Weights of a small transformer language model: MLP 896 squared ReLU.
Each number is 128 + 24 x the weight over its row's rms, rounded and kept within 0 to 255. Layers, rows and columns count from 0. Numbers have three digits each. The size before them is the row's rms in percent of the matrix's.

# down: layer 8 MLP down (transposed), 896x224, rms 0.0559, rows 38-68, columns 0-223
# up: layer 8 MLP up, 896x224, rms 0.123, rows 39-69, columns 0-223
down38 094:105111111099131134085079089105130079093152156135162169120126104126158083132120163123124146121139104103138159152162124120143108110097143160158128091126116129126162134145163188108177163156125128128109162120095108153141116098154150108145121051132103104088107134122138134150140110133154123162100120151081162135149151141121150112092158130111093112118140102111148134086129117144118145095160124139078162114126153080148110134135098127109144129144167123126101152100118137125149089120143111119134111152088110101116135089115123112152129102112163152142166130102145170126162136160152155149123086151125108170135157139136145143122100156120135128086163185162148148126115135103129128127106
up39 108:158080182129098191133142114146156141146131146079202093109123129156128132159124089157155132128125122126089178154144132125129083103126124106140111139140099122120137164125083108172122129131135104117107162135085155122096127143167132145144143150128101127121080137141143127109130094160110142093126140102048154124139113141104103096103081161117143139150169120109103170139108129140143159148135157081092132107109144107119138087118118117184145144129138138127134119164129134123125123129111100131159099095173118146133119125095136137133168095123132085102095129140147164128086118121074150145142109106142101118117156152114142107096114137112124137144132110151079143132112122150152110132138
down39 111:110142112105129111126144146139132139122118121091154122126122092140162133112131110126124157153125119147148148138112139103123088110116098109147107129121124133150101108141158123177118067136107135183137129089058143135122162126136148104123128096169150061119143131126087117080120158165165096087115128175123095124133151161107085102080092128135181134160117098139109130116162127125081146111145161115122151128115131107173158132104120110115110120148142165111146138144177117173073107134144103111136128150160143123127136128134133127141141150068121122113119154119144171141141141171121141152176116172133133159120141111101083100134100128113161143124151153081128112131138159154139157094132
up40 115:104164121179125152128129148089121145167147142135136097107119150194155132106154132099149147120133150125153160151130123103161110148174164122105173150105096125133132095148158133154160094098114105103100123146117109133153121145117152106128125152208134118089133106123075125107129121142168094128092089104093107155143145074133123124123099099080109088129146125142121152127115158147171111100144147110135119110154096142121123178129116126087125115145119109133127117076122123142126118113079121095137176119123104103133122084161144111141126112125097130109115131163112186148130122165081143132116129083127103133109105111166120141100141143166128093125138147165122159158131122127103109132112
down40 104:108169155139116130117126125151128135146150118103156119125110117138142100129168118090136128126113137125125123140132137179081135177142143168110140164134133138137129081134119132134123145097123097097110156142109119137151126119064189157142152113144152155107101123140101139118126070089110093163107100116105148147150138141163118154121135135149091143147160130131125147091107130151128125097155107158074114110121145093128137148139120107141127171157118140140092139107096094107116096115164125120148127162149129147131095079108086123126110130137105147129161088132100125124088055125117164105158109131071092138103083136142079155083128102180152112134150108163133121123126105073120120127122
up41 093:160133124135126153101129125133143130128094171130124139124100121098098123112143113146121090123124099173156180155122164125090146130121159118098176155184147122142159101184115156124124148107101129103165110088107140145127096098143137156128104126167130123142132128134123140126120113132175158153141154101168093052098100125145099111084137099146131161119124157151097106132109117144133131129100098147176111148141140169130137123138096121125120127134178113165138133157162135178100126131184104161128171160106119123147151127119136117121129147146120160086144108149097163143142164118099109123142133098122097100164180150139139160099123138113147126125115071149157125137089108132130147141163
down41 095:086122171124117134113125151161091135191119190086144137120133125082127132126131121140138109126097118131112160177118124201167115135116148168185106131117117091112132113121132119158130151130106099140141109147103115162129136135128090109188122131145136127095138144114162110129132116129149116121083100160120073159129178118117133102121100158137088114123122109127123144152105161151143127109104106121130144097122134151130148143154141117119187122144117122128116108087178129065089111157132115118095080127123095174138128124127114091111127115160125134146115131165069106134088095161090140137125142172134154134128127125139129132118094106134144108098104119139146141146115116093133103094086
up42 106:134133136105133159137140148082094117104086135120088129118180123111074096173143141144105155150129097123131121107105143122139136157131117088116073094153121097139102092114115168114152120138112108113124098112091113141122164151167096122113149170131132077113128107151107117121134143177144138130103128099179157122134109156115128126126119140136124143145135138102089131172095116134121109096135120135121145142139124193151119078094111100138104159087118099168095160089120155166114129105089147124173119074146102117116121137120133167121153134132128140159121096162109109172131162130162116174104106140110139106136148154114153109177125133132155163134110112107102135127096126180125130158114
down42 104:159150116175099130131091100100137126131107126175089156111106122165109101115146177162132130160125092167151131154095144109125141190139164119130130086100112141147140105164139119137112150131135133117142124130138124130128155131132134132119125158118133127130171142171111107147128101087127141124094133119108082141147121084148136136173149128160105126157141132079141116132074140126124133138173152121136156130142124108169109060070157096160127126105112121125176117132102117144143115104115151077124126136154106138179183133115141139167126150116168100160109126102104160170115101132143181149108081088141151122115144116128121149118122173127146109082118108136135100135162100117128138150139
up43 108:142123138130195168158133158135135168115128112141097099159115133131097074106116164169123095144170116085134106128130147108130084114124124148130157152149115119138158154080111081106136118103097088109180143143100120101107128157134122111142118155119160077157122115113137104127126098148165128096084092166124124140117141154150107145094126111106100114113107103110093127124145085157121121132155127083116125155113136122107165129146104142163083144112116142086109139156113154108136139098110085087109104122171110164118105137108117136151149128126121105097148107079119145127117127081124113119139108128159091122123108111130130112161146175119148088153113170125131108132158146151144078100101
down43 108:144110147140112108137169096085130133126143117132111165104144116111111134116094137170111135167104121142121120157146117136151109153173165104116144111117104105096109147150134120133105109138129145126152082160118112100127145150111101157141091122123128122165102169136107117129097111123089130183076093161136125125086138102092135112079141139119134072125121109130122172096096108127131133126083137094130142138082120152142099094071162118165137143133133149114149084094076120133127096089131154082141103141149106100140115134100135131130127097162122089147148126127141121133133114093139155155155137150126068131118141084111114189143124096149168152090106127104136131120154114141152164174140
up44 092:134166155160123138134107128121175109155114111136157149130136112095127113166129083159172117155097197092136135127120110108131146113109134140169135155119098104127130145159141106159120102119156143090156146115095127126109104130152105189158144128111129119115130098116140114126130124202112146094155123134129119154141129139063137136100106148117100158144130127135120124163102137143107118169166126151112115124114130123119106103156103123112099125097112098137105121178132130094129162180112109124109122150151114137101102126128117110136105158147127133152088171145108124129210107129140144206136115128156153138123113104096153116085163120155172125130143140149132130108083135144113111076096
down44 097:178163133122159115148105160145160126120140108096157149113115106115100121111158118146157158146135154111109128127107139110091121110098144129140160117116143153139108137135150133138121158104113136168144121130171128116112139113122125095127129135147120088116111088123183109133167122134111126143117048123141117111125163078122104126109145136190123119143139119116146172181168116178141094115097177110099137132139122140100127089173115126145141119126114099088103115150107121124079101105127123125151131121129154176154111098069129121159133133169129126122144113106136167113148105126104154173124159166145121127137140130181084129115123104113148113150106096083101120089075123103085116113149
up45 090:133141162114115149128162080134159152138142153095139125106122098157140128131109114109168127109132112118140163099170161147122167123169101095107142100102159103107134145109128150138143129145127140059091086164157167137096135128114165132079087154140140145112125130129126072135080124163126152116123114165117107124116138148123078114146136111109113112091168158108134093173099137134144124148156103167097126135136125138159157152153109126170142148139141133105108138162103104138143115129129152136162067128150139086135163103126131156133120138123138093152140089129141137164134109153110138167127136127143120086110092086093138146096165134104103117204123131109160160102130141157132111119119
down45 092:112103162154142161094129133150148162115168148088167190120111119157102156132116106123118093123097111105143132076108172143152111142124138114152131127110166140142161149101131154134170125142179149118138124067116122118113142133117111105156128112126134099144106126102158125136150147120133146111149122137131125087149132109134104147121094148135144114074124115182131117141125139145142070116102154125147110172152108185149100133118163099118149096110081145131096131113110158105140131100113141143152156140187117164111127120117067116138095104139132131123093118121101136110103107081143118107164095116158148120121135117167175117127119106117160123144111124082101130145089144144100161180152
up46 107:092137113098132141138125119174157127134125074123130112126158126129066141126128138094153137146129168086119132130146061136152147124141108101115132140157168128154142116109105136159094143110142118131153112134136104134132128074148135174117116110154139123153122106140116175129153159172127133124095113102119125131134160166091062116120114126146093162077164126120152131120108180127061127157156104123159128145165134094131096145123096139130165130118138139121107135141123088112129127140173163172157164136068129085098127087087126130154161115127147126083118126150117120119150131131131140169118146112127099090155137105121158076138179106114115115107118156121113133122100124118100142142116
down46 103:159124135078156157095136162141119132132132128106136145138128134133095101121128144128166152118088088122163178132111112099149085148136109126102080129146148087132138126145134096145113126119175131122104125090186128156128133134126146130126122100116091121108156100182131125147140129142105134130137091149096060116143109131140095115163105126144114170112108111137106131149151082150104151146115124116144141109148098152139120116155107111092116085155124143117067087130175116105140168099201086181119134151092117093102093135102123129141104111151159121103086122152166112117148129126107154103100082089152115111137116152126134136131107119093114145152104108123129125116131117113107130085096
up47 097:142116103098084145124118141145087107105150182131143125108148127118123101081125111097134113119133138137117119110121134113144145139161170111153107080140128100169125115111123127141124123128068162110128140163063133103139154131167136132113144152101116108098094108125155105093119132108152100146125138110128088126117143139148139132167168151097178135132164144114121135172122150155128139146085085144146139085164154125103095163135134123134098149135124090133105135106143149083157145124145137123106179157123153110091096110121138124132083144101153085146129130131116106169131067110128080165164128121135165065138096178168134116118120116131125119095165117148112097126169118150120111125131
down47 098:094105158161117166144152131101140123078123088120100156051137174122134154143119104145140193147149149128128109128127112121103135143153096121108109180115094080094114119148157136097138124111126163148148169133154137137127119174064137135137153126116114110111150102144166074135111109110134144108162097162160125121131077129117160151113144161109142156145144106075133140130133138112138115130120138157164137119104128146094127149155099142135120144085125110111106121188138151147136090094115129176123182134147111108146137122140107123102098133116161093116101126114139143135129168083129144165143123105091109132149092164107129120126147114125089126125145129081156123157113125105112140153127
up48 098:121139108176150144136120108135164083165145177113133115105131159118152158154084161110136170108154159132133152138113138124139155153118145136148128132096099151106150137107116156122111124120126140123098142187137114162107127093140101092139126121123166116165116092137099117107107146140196125150174160125132157121110145124129113101129115100146104140115127134145131126134141126129158070111129114133198105138182124145178115120126142086147100131079117130131145170138140140140083142101116127128150133070112145170122130143102114119119114126099181142100080131141116112148102168120166124100127161156103128157136103135150090158127092143113091101100117108155132129155122123162111173085147
down48 098:110136104159149130111135093101121134080125115134118125100105114105109133113150105172121143143122135090141119143134105131086112107154150121125173131160114110153180114160120161104128077144099123129152169137125112104155158163117134105154131096113167138112134103140176145141158100150160102113111139125112124109095105136118140099165210110114097103116102124121138155121110114127100179123125183138136113105135159124122128165099104121147131155149131146092116114170073169111122121159139139130115128136142147141095110081164174122147088175121111129129079142090148113137139128141072104110130154096130139175102075149154140108179158112143131134167124134142131126102104132112138121127134
up49 105:152130121132154161161110157132111126143121182081130116164118137145149133110111108127139126119146104122122156115131091094135135095093131117086113132096155082159138122080127129113115085114169102155136069129145146124162118142082106142155155093116131090094136114119129118112111117094142118173086097126113119162120113142116095111137139123117136095086157151116114179105091175150122121148139092123169121115137144075161114074127182168148117129139115105157105133118119129085139167100145114080131134144153149191097150101126122125140119123124108092144138126106104094138127099137135165104122137148098095117140096137127169147149132143105158126170095139134134116149163114118113129108173
down49 100:087144169113163093125134106154141069157149156120118148132140115109157144111117146124152156138095095124139121131148131125132162163078162139142128143105148108147145148187150119120123091130090135137124152117160134148124129141140102102089102142092115151145123131155178141116174163119152165157145104101135174157150062095165139145127139120160141130081128101122123108084153164106124131116166098096121150136137099122111139092128128113098128101128119165099142126165089153103128136105142120065134162124134095157166127143127156131132140091108148152124129107175132124149124146099158129119142157114135151186132092108138141132084110139170101138123139134110101103135136089112100145156155
up50 104:085104111129141167159129148151117164126131122083116147145117084133121097139176095170117111129112119147125113127117105110136101114121166135132148109142139185133106119147103094107130146125131177097119102092189118155093125103117113179150095113121100096124121148122112137121130137119113169141159121129103182141121123186143165139169153118094118140133100105188135119159145070133119110079121132117131173138123114140144152108121147124177112151129098172117090135128140102149129100132132157124132150140111157148146129104099155119153134142128121162118117104099181099131092131149107130134157124130150122109166133103143111142128101172093140172111118166122117107136166147151076111170117
down50 106:157112157094114143117148118129153114122169129115155124145098177127149125136130129115163141105135137134159136117182162170117137093088142109145085083118071135132155091136125126133126110093149083109083144151143173118089187150168139144145123120135150106128136081121111118148083098127095109135182112152120122150107107125124108096136125150159123111119153125154135144130086142174161138142164147094167124109129098150106150145141154171093109155106120143142137081132149106107132129167168114141172094135146104100159112159136119163133121166114130129130129123142131130132160131165127132144106098084137085121146101119158126104140120135139092084103131102092097139113174142165126123128113
up51 096:162104141154094092167147083091151122106147115139118136142148114142111115127131119092103107140124148121119133104164137133168142087163110081121130093128151149105133144128082138184155147135117141138113137109111160145116098098124100105131136164199125199122110109099143127130108149083148115150147114117109114109170097153134089156124123151127152131129129124109116110120171170086167124165163132126115161113103153151110109187146122162178116150114133171134108119116114120117112144110127132145139152132078099141128114133146126135126111151130101119106111129116145146106161121138117120157143116145157122105159130139119107053196119114122160099161127136073126127120120125154182144120143
down51 094:127140116120125145137155100130152120143115116128128113170169155141150148134164160113136144172111116142114131097105112126111143143085107111087170131126126157169170145120095134162139127121091093121120148123151118127136102152160132128080153135167097126129143106101134107106118135131101116067146144127133154127132137125140137095102140119118159139153140138101137126151166129146096170133045073137140132092146148173132106105154091156099131133130100138159182126094129130119160118143108097178119095111144152116136143151112175112130081168132177123143094159130169138108116148130132093156106128154105149139117146134142136074105112094155101160118082159146135137161129119086109150158147
up52 091:162112107134132155100127125162153099115163136093125117125143129106149135169136119151146137078134130133130141113115158161179104138084072186151116105105175158140096135158171101106126114112135170098119117099165090077134107156127114152125131164158121144137123150140094121108092123119174098120145118122079148132119155125136148144106114122161138139145111100187064147146150127124112132146112116189143144145143166123101173123147114137096145123123116182149137105163129128141116129122095108136171121099126124129118102105144112115106145133108114109124163158141136132131090141133098134126148125090114135141151119133113115084150126139140158091113072157144140132155085120091153135178138
down52 090:121136087127135125157150116127129137108172164154131170124126177152133126169187099177104125117119107159154159135138105140092109110129108120170145157139093088140068177158112131091097115107099101147154088126125092123137098122140148100123120089136124084152077143126124143132138166136128079129095138116099129101115115138147135123115103153156098139097121124135068133162141135129110182142119131167116132079155132141139140120137150137117166096131136112116150084139069113139135127117124134102099126133093135155119095122095174123140151123160135134109125140123159110123137144091125134167109178162149069134113138124116102119124117105092128103122091083097096120110124134107119147128144
up53 105:127138123127114093146130139146113128130162152131160095124125085154142147126126116110141122092198119082099156120163139133118161141133135119162134094129078114089149143112126138157131099084136133095134125108158152167120092096126162092137176173106136132136076163100144120102122114123111165135125137128101164125107174118153146149125089163136117098150137134133112112144155149152139122129140150131135120126139075163173139124136153125170087132098120111162124115145142105175121125106085110118104147167115108187152162129137113157074170136160133097105113160102155164107087124116168082121141157108112105120161132108109120151143109149103125118131106139171153136118168131105113136133108
down53 103:110080119133137092127118110102115103110148130096109095134110143139118110138190119122104149063118115099094122116142116152091144151119137120117141132142143110098172186177125120132138119095168101149101148109096153130172149109111109120107135181108112082170139121109145140134163097163115142102122160081105130057135135151140160156170155106124043136157113135110121146141128130139149078157111118100142130133121163113134153126120123143144114131148164123101132137130155143140158114103170122124126111176123087098154126112129165138095157128146175144159145189167141131112140129125116115149142114138159119145158095130124134106130140084115119144095117164142131116136115138122124139114123
up54 103:112127139169118131139112152116132133164158127147111171121090151128161099099158184142175160139112145148095114169118149165083131107113133154135143167139127113149138148120157121120147099127137141128154156122153156109112084151152123145140133125152118114175169124097117115036085159151134095132147137084123134108144133144125102130141123088133133099093160175131085165124096131110148128127142145121127164147128133116117145142134142121136150131127137127139142156137104123161147134157135143113198103131114156108138146120077123066104151145085135149121135110149129131125149128142137116111162161116148099118141134085114097145155075142113094130123156163087082117123080148110122161103145
down54 103:157110102162107157178152120131119149162088101120125110080149112190095118131106161151140150135123143145134130130116055156132133103100130125118131133141164133151097125107124146153124146122132131171117066120092111116133139128170117124115103075129117128143187106090171134149152140122122096116139134134156106124134158129115115134136118140092167153077121133117117113132130112099114121156093124118129099133109116173129198100096128121153084097155156136111137143130131143165089151101082146146136127099195143189092107125161151153164124126133103120144123138123153186141135090126102135107158138150085126112131118130131125138093127133117154134099168134126146118122142120158160110146124
up55 104:114135105116135121139078109131112110164171085103134131124139117128143123137104150138075164097126094158109128100103112155109138120111140117114134134119084115120127105106123124104077098076165105137155154081148126118164126174145108126112151122134117126113120139136155159131130100146157149158116172122131101140098127160149144144113111163139112147134120149110099114117126131123132079124097155111115134134100167100119145077131153145139126079127102144133100173152132129149141113083121114138176123128122138100168096121160185162167117147127130105118085119102088103116096126159121134129107128093136082156131136110140141111131096130121057077141119142184105103169106157139115127184147
down55 101:140123134147138089139125101148131110156125185141169138107142106122120103160146164147134139170086124143120093123106131134131164151110144101142106134134104099107104163100106133115153174158107114121185150152117114151177132146100149167096132141113098137103128102144148156115115136128116165113136112146098145114171151127147155141174181144129111144126146194132097139095118170135105141148070156138117160132099114120162088116158131141133158140145130152166137123153162111146133090135198137098132150111140117121115159155141142121143065142124170111101153137143143108139109140131129144132109149112164153119080113114160141156147162086110115101095099148139139122150152108118116170148158
up56 109:147104149138150118171151085110087147113142072117134139158164129086114090135130096125144088104158168117160126090141100151178080166103097136152124121171174128098134126098152130121117154135122093128173147084152124117118130184161137102071121146143096129135140150121118090139107100095176130147143110106124149126144110109118120145109143116131131146125139166142143082129108126114126104077124107150099053165123140154082086121138107120151122142091126128118144123100139183147125113127115142125101087092149147136162155108132119138155161142128118114134103126125154116118117119158153130147130149135173123133117147106125113068112133112148161127150118117132158120132154125134164124161144
down56 105:124104126138185135147075163114176150142144109100137110122114148070150094153147144103124108082138173139135120104137116099155142164114169165135113136112114097118107145134148089143141110118150097115132173118146112131129127161114164129138122134104141099124105142153094097138139101132110163133115099122088066111144077131136155090127120111116112141113141082117136115152088156132110112139154147146116092140124123107122146101166142136147152126123164158116151142153104087117127093149079102083131093065155099099133165106136134090107106136162124109138160146100142108107119110136122126143128122134160099148150107167143117091113139124143126125160118171160139143125102156119157078078152
up57 073:155147111163149091075152141140152133134160130103101107135068143116111115135102137112141180108176108156093132105148139193116163094104120122124127146099115140124163152120128140163132163127109145129114144121093108170117145114110106070117205135114090115130150138150119109100132106130132134158132143143135108148159136149107126123139092136118143111095121105146123140115136137140139109101117109111106116127117074158091180142133121129091149180142108114120134121137114107134107171150113146151148115140113142114113168155146153119132151142112117094096096137087093096158137110089113088173108096148112147116107140151121128120124153141115162124142129159174103170116158133155065151163114
down57 079:116127119101129138155163093090116138126108097106109129119154112120144149116143126128129122118083133103126103080111126100120110127114130094117100115166102117124128100133159121110135101099166119094130131137124133091151130116140147154105085086158172138150121103133138119148136170118148114101148134103147186153115133102089098156120120065139106128151103149133158096138129103150128116124169140121142140103126173107153095121132119171196129049119144134131129117114122121130151097104154082134103131115114077157138130061154128145155112124147156133140117139185115167098130132133128146113153149143134115157152134097164140161116113206118109122124124110132132165146081113127182107125120
up58 103:152093135086117108153176179120148100120148098116062089095171169136117155140140115080157117117155134070102132108142139132128155143129101130133099157133093124142141146070130114104114110143155132144156153132156123102145150129099092107088161113146118114122109150089120154160157114077080065130143115147137164154120128114148133110174118107110139157093100109127143128131144122112093112139127134135129113138105105154131145124155130158137161094139114160120165130123135101166127140171140118115090175118091136130119118107116126130127110107118138114100151098133154139165158154155132163125095110155108111146138090116104150145165117073154143116114125114093103115112125167125171098140114
down58 104:086132133143107124125112104136143163160123103143136122076162134149150150132105152150124122139127107106115104158139118154145143123157147113143105104139141122136147163116147153154102133111140130114135086092110109119109166146149155100122166117142120164095152151156092152128138113127092120117162102157150090117126139103139134136163142122113126181121105139144063103124146072107136095122121099143146149132102097133095076127111118131098172104126179092150124094146144096119097161140166097147116105133131141091085091155130142134135125129184121138133157191150097118133175114194137164114125110127127190128132123122116091140150139156126154144102149130106165143161149132124154077114131
up59 116:158115130107101115151109127111148108154134140152141125157104156109110120127136139067126105100099150119144120114136125139104149154188133131150129136098086119104148166113114145134124121134108143135152128133095161099127112152151158153151158125133145144126112144120078098118083090117129110107151132163143128102168132136124118082115154114103103151130076110156109144114140155112140083109125093080169095121135135120111129111119113094160136026105116146111151131148098148129095141137158090133104162136111120112146162137110152118141119102144133126131145160089189116093109104122137144116093135139114136131120107112113146159172130120115104153137072157185134089162160132130090136142183
down59 108:179130148151138145154116120088118145109151092136140100145110147132085108122077139112125142091124153105130151105096091163110123139166193153141137107134141098135154100141109115134144122138151076094085127119139114128112073138100094102154132155111156120155142099121171144114130106098110136134092156121139105132165076156097130077159091097136105111151110128118093105167117124124130127155169148118131146106159154121137135115123149112075119155134139115140130094153117144128118166115152100136100131154091162162133165156124131136107134110162138114113120138147175140110133143098085164084143174131105115129128102140071142119164117114107096099137101125154162127100148132108103122121091
up60 114:099129185131112150172124125142150105125141095166103176121124149104111084103170132109151178094150101157097167145111118180135118110124127169148096081114102125151162139141111110124087107113080102128108131099104125135146135147149119096141137112153119161105163143118108108129086101131123139175128132141168119163094160090147144129127164113115119113134156154121128111145091125145173130149132134108126104162133166103150166132137077142144097123141074163119130082114107156124089134135150095135102128109123142146142135100159110114119133170101116148090090088114115153146141149150150150168127143159120115108158094109100148129137147090131113148100105122137114164099136137164091116131133
down60 108:145105142145168126141125144114124067150143148131167148110140156144095097125141142120106153138127092133112125161098103143115128132151139140148113121109143143142182089102131114137131164111086129130131152127108115093158169155084123099137135131105094113130114140096124142139099123114146123165108104154131146135139168150147072127111088116172104154167127146101131125148104124140132183102128154165081115131119097103133128151138120171167169177153145107138104132151161111156155159125112133076095126108148119135168060130108121142107094126110137134106142143141177123104149114196136130151124113174151068165152129102124171102163126127108136135158120118095118127160117138121148115123115
up61 098:177117101133118121109134113103078121167080112175119172109125139177113102117143150118088096166128177134068092108077105128139144093140137120110172145099103133127165104119163106137110128107112132120077152151092134122110117121103164124147126125145145156138144133112107121098119133114116144135114118126099134119105171101145113080105155132132160114108128170137148178124106099149160113098120176118136135121149122143123120119119142153109080123127138126120144097122122161096114118115108155092114165177115195127143177098115126111171108130113155150134153127163101137145106146133137119146142119086136131095095114119121098145126074119139097164114118163119120145119134116125138173114175
down61 098:110129125143167130103121082136138098151130108141112094125128135131147147076095159104135153133140106091112142149148074125118090142111121165163122122135153140169114125128139138137048101136115134138093118134109144106119124096181108140145117158139157146118078119117137077096103124109170154142096151139123110108131139139099132109089126129183157152141142119101095181130112085168127122137109148122100189149120176132126167107131104103140108126141153122153146150119124091112144103130124144120115142143111093145146105166109123090145120151116121151131145137145106132138146113120107148157100104073150109125157145127079102106142130122129125100145075113108083090145151100149118147169180
up62 110:152155127126180129131099139138153128121110123080105081155080126125098130138118113144131146129143167133140135127134099097119154119121141145106127109146144137104103100193092096118160107126162122138100123112146107102148133104143164105114129109115105097134111111129125131137110118133143141177097100195116094118155084116103065075164107138121115123100117145186149116168142130148118114094143098136154143126114109088164096130135134106105123105129118137146127113122133119123196158146138127113142131161092147169120168144112092103086118150164122129125140107168116139117134122095136131112132138106155117129156116106098128090188152126148141069163114114117108099126093123075128095136159
down62 112:140161129139147118146137116146120124171078165138133086105142124166099124142105091153084140120127132141138124150162125138147172116083126113089155136118146119157150144111155133082139118127156154128126148095102137153151079150110147080152120138165098183161134168119109165122128138131116165104172127147129125157128129100157118097104134134152117107116117139105103154111112185113100147132148128159134123127133101103122116106095121185146111141124088118117140108140110159159129140149163104117108101154147144147126106148148079130196058158141126158144156123084109145128109093132144123139148166093088104138126133161115110132091127107158147058111111112120115136107158148119137115122113
up63 094:135128138112180122123083136161149097181157149106116150155119101149126094147157131120101152125124135148126123165111139105153113149167146125164131147120121142132108136076103131208136135135132105134146128175153124111119157142156117114105146140158136150154143127094132125142114089161099153081112118152152180146145123136089123114138154100110187115142155121127130166115138130115142120105110159073119162118098158147100090131143112126142166131140112110097077134171126175137119131111148136124165142137128157129123106109142133099127136108137119092108114160126082141102152185123081180077100156104164140155138090123129111145123112121125123118138154107086132127116114148127092141159171
down63 099:125149139120111097114140152156112125118098139084113124123128119117140168108164189123146122131136136144152121143107101168132131113085148126122177136093118144120152130109144127130143131111135134161100089099137136126153127121098143150163113168124108147112162148136168130103125126139107137129154162177167073112108093161106126183159101138108143103138125157166100136140083144166117103128123066130168141096120149137118141099063174133134130145143173117161136114137174124119114124136106088118112115106151143115090157119130129148144129090093135148096126126119148124140138124121146106127078133103079091123125113118160123098120150178104083119130173125132123094123136086162105084111084
up64 117:135126143118135114117106172123148126138145113153132134132100089087107178192131132125143077165104128074082081108103087137141099140176134134185152109115159123122147174121149155122153140096159132164107096153112163122117117142148122092101141122126111121126089100147112104165170092110113127097126122106143138110158142113152163168157132137148161170121079160154099181132105095132130094094120136135133140123179133094124110116097130145152099151109123118108149122114130142114121123129096105142130192130146132135122104144099127103127144127111134135103111158117112116113125116153151132153114112092150115126128141127105123157113165136126122099153107172189113102139098123105160132078108
down64 109:160121139094124133107155160128098084143179132135159115123128136123131129097131125125150110143147129102142132088116138099162106095121118170120127127141115141106135152073155138135134143155088087141133145164127104090105130167100115135156160116110160115114117116127133154129154112113127131137139114147099099125148176155140144131103154164123104126123132121091114140148123110166149088121185154129100140128123136085112129082105084180170197083128107137154123175144145089091111131168093127136163104173055129136107109077102095129114116121135139131150171138148121151112153110150126129167146130148133109131143136122089118107152092133109171094124133157139144122148138147093101121123158
up65 100:128161141167127113094163144109098169134165171138146119099095157172148130120133125177122118163155098136150121093159126146131129165107145146175105137102140126114189137138124129076104148122141137138151131159143102147152115140177129136098132112130111164089126094134093107153100112150093116095136121146125140154084128108128166118163122121083131080133119165138073168109089131160157128121093071131116116104131182148114138118185109135153118151110118155162138114131141144122097123112145149136109100125135095143133108085131133133129133143138109105149148172121123135131134097098103133135108116122163110094120110127142082133123159148113134131134143114109094146128133080147200166121138
down65 101:165077125083143105126142176121125085160132125121134147120117160128121134107107142130093103141090138153122119115129122183161107140178143128122164123155110105101122083121129116093149131136125156146160101136117160147116110126120095128083100163095151150153098138122112120139098097090138142128134169133130135165124139124114114129162120139086064122160097091162183140146091104093128141079174106169157110109143139146141118126143118122127140106115152101104130114106183119145123133063130122142140139113128086125117126125107146172158146106122128109114108117139125142136163154160147175091147155154125127155109193134150099127156170119107118115100093120089109109138149132133124101155113
up66 099:149131147111117111138112106145107143129121149125144144114092106112129120140104086147136096110147137149138166137159074149166144147164119107126115128153151125160115121144111136153101113122142130080129140140089115146122120129145132157128110152086123111134158091059106137139101144112116119118113118104114094165110102152149114103116091075084125110127151129109154111157102150110173104075162133101121155140123135119102121213151114138132137096141107145121079140108106144153100093144095093125107138058114115165134140113134169122086114137129138133110096158117130169118136074104161109102111133146169152155139141101110152116142143122166193111155120129130109126130126126130082086143146
down66 103:175115127114175125118120102091177142127132132151128150085126154084152099184085138130147146120092152128126130150140087118094130118104124141182155128155144141156164107149130129121139141141143111102122132111136084108144172079099142149150120112124131159107130114107137133171137106136148155086078097149108097115108121072141069115099115079148145160124133124097116137141130141123139135118117145123114143130113139138085129088097082176107117115169109122080150139146116114124125095131111131106108150131158155111098103092114144133138097167114125110159146167121176125107149111094133130117115135124138177127160159134120137171107128081157143115100171123116125136120125101130151131124187
up67 115:173121113116142150173115141148153133126146141123105114105103133105155146175137129138141140171137144105114112070127114146084134155136086142122138110102124125185086134144139126166144121136098130147154122115115095094113130126091140124134164099145111113088098149129147115114146188151102123142127147134130113139125137114148101096153136129154132086143129092105117122200118119118180123131161147125093112170135136121113148081129141119130083132123113118125135124124101077155169130133122111138159127135160159159113146103128088197126129136124132103123128112108100123137119116136145189186123124137148134090144097151064141142175116151140088131140103087115140122141096112134169081096139
down67 111:120147095146160104128097098152162137094155127160159125150131066102131187151155109099108179122113128102112105131109137131093162143168138123085132093132160104139145126101144109094148144102112176116136114097152134109132135120139125126124181158129117125080163117143135154138123130140137143137175132093111078089116179095136107107106162117143121134097113088152152079141115148165130148111129148082151166149121121120133097122106104129154093110143152122125133118156132141127133168152108092108145115118137139138102116124144149142159130092104149110105135110161143178143143131167152123140132120134116141084159101082076146121128129164109131142144120111094134141105139191159094098097123
up68 102:122162128130128130131163191156117144134139133149172161131112134159146099124078105175120129106131127149128121113112148139124132127164128106109124094123075131101139124133107159122097108138133080138142115135102148141136168130120129133148142111138147197165144115138155089142126155129145123086097134116142101135111120113112148125115123139150141126186133153116085156121099150117130107140108146122134132122175117100109094114137130126150138134086114159158072162131124120170109110092153100138086148139109076103126119146172145136124130106153119144166118168085121101118115102144079152157130210134143114098137087118103118150130107094101116158160075096130125168123170127120126146094156
down68 095:129141137119124165089113111114147117154167123147142151093112133165138118095125103136134115155162128111131125139151115134123134090116100146118082123163122117144104118094157143144127134089094149117135049106070126132124113133129120121180108090152155119127151094106129100151147165125114154114112121114184094130103147152121110084119191115106172130085129084115099094124128098093115104076160125124140155120100153069118075127122126117118116136123120129135098158179099125125095118067129139136129147139155128120087112134121148104145070116132106121136148119113140129109170116103112108079096143125122125116124152153161161140139099111137152166121133122137178113102137085137129113134124
up69 096:146136108129109119140159165153116117102122159172132137144122140115150140134145103121104169191137087134120094122171117146143105153166127174126151127171147086115106125139134139113102117149109103129170121104093124112101123141125132171092149134136132102106120162157091076145134133108101093114130151103119197136153088120144119170102111177132132138123144152128127143073074134151153081138066160133126110106115160135125142183154117146110111133113141152115164118108118084138131152074075108123113163092110115087135125111130108119116132120136155087128126189151172138122140101143122111148125142158137111119123094099111137113145122140164137123118114125125122151126160116159111113143100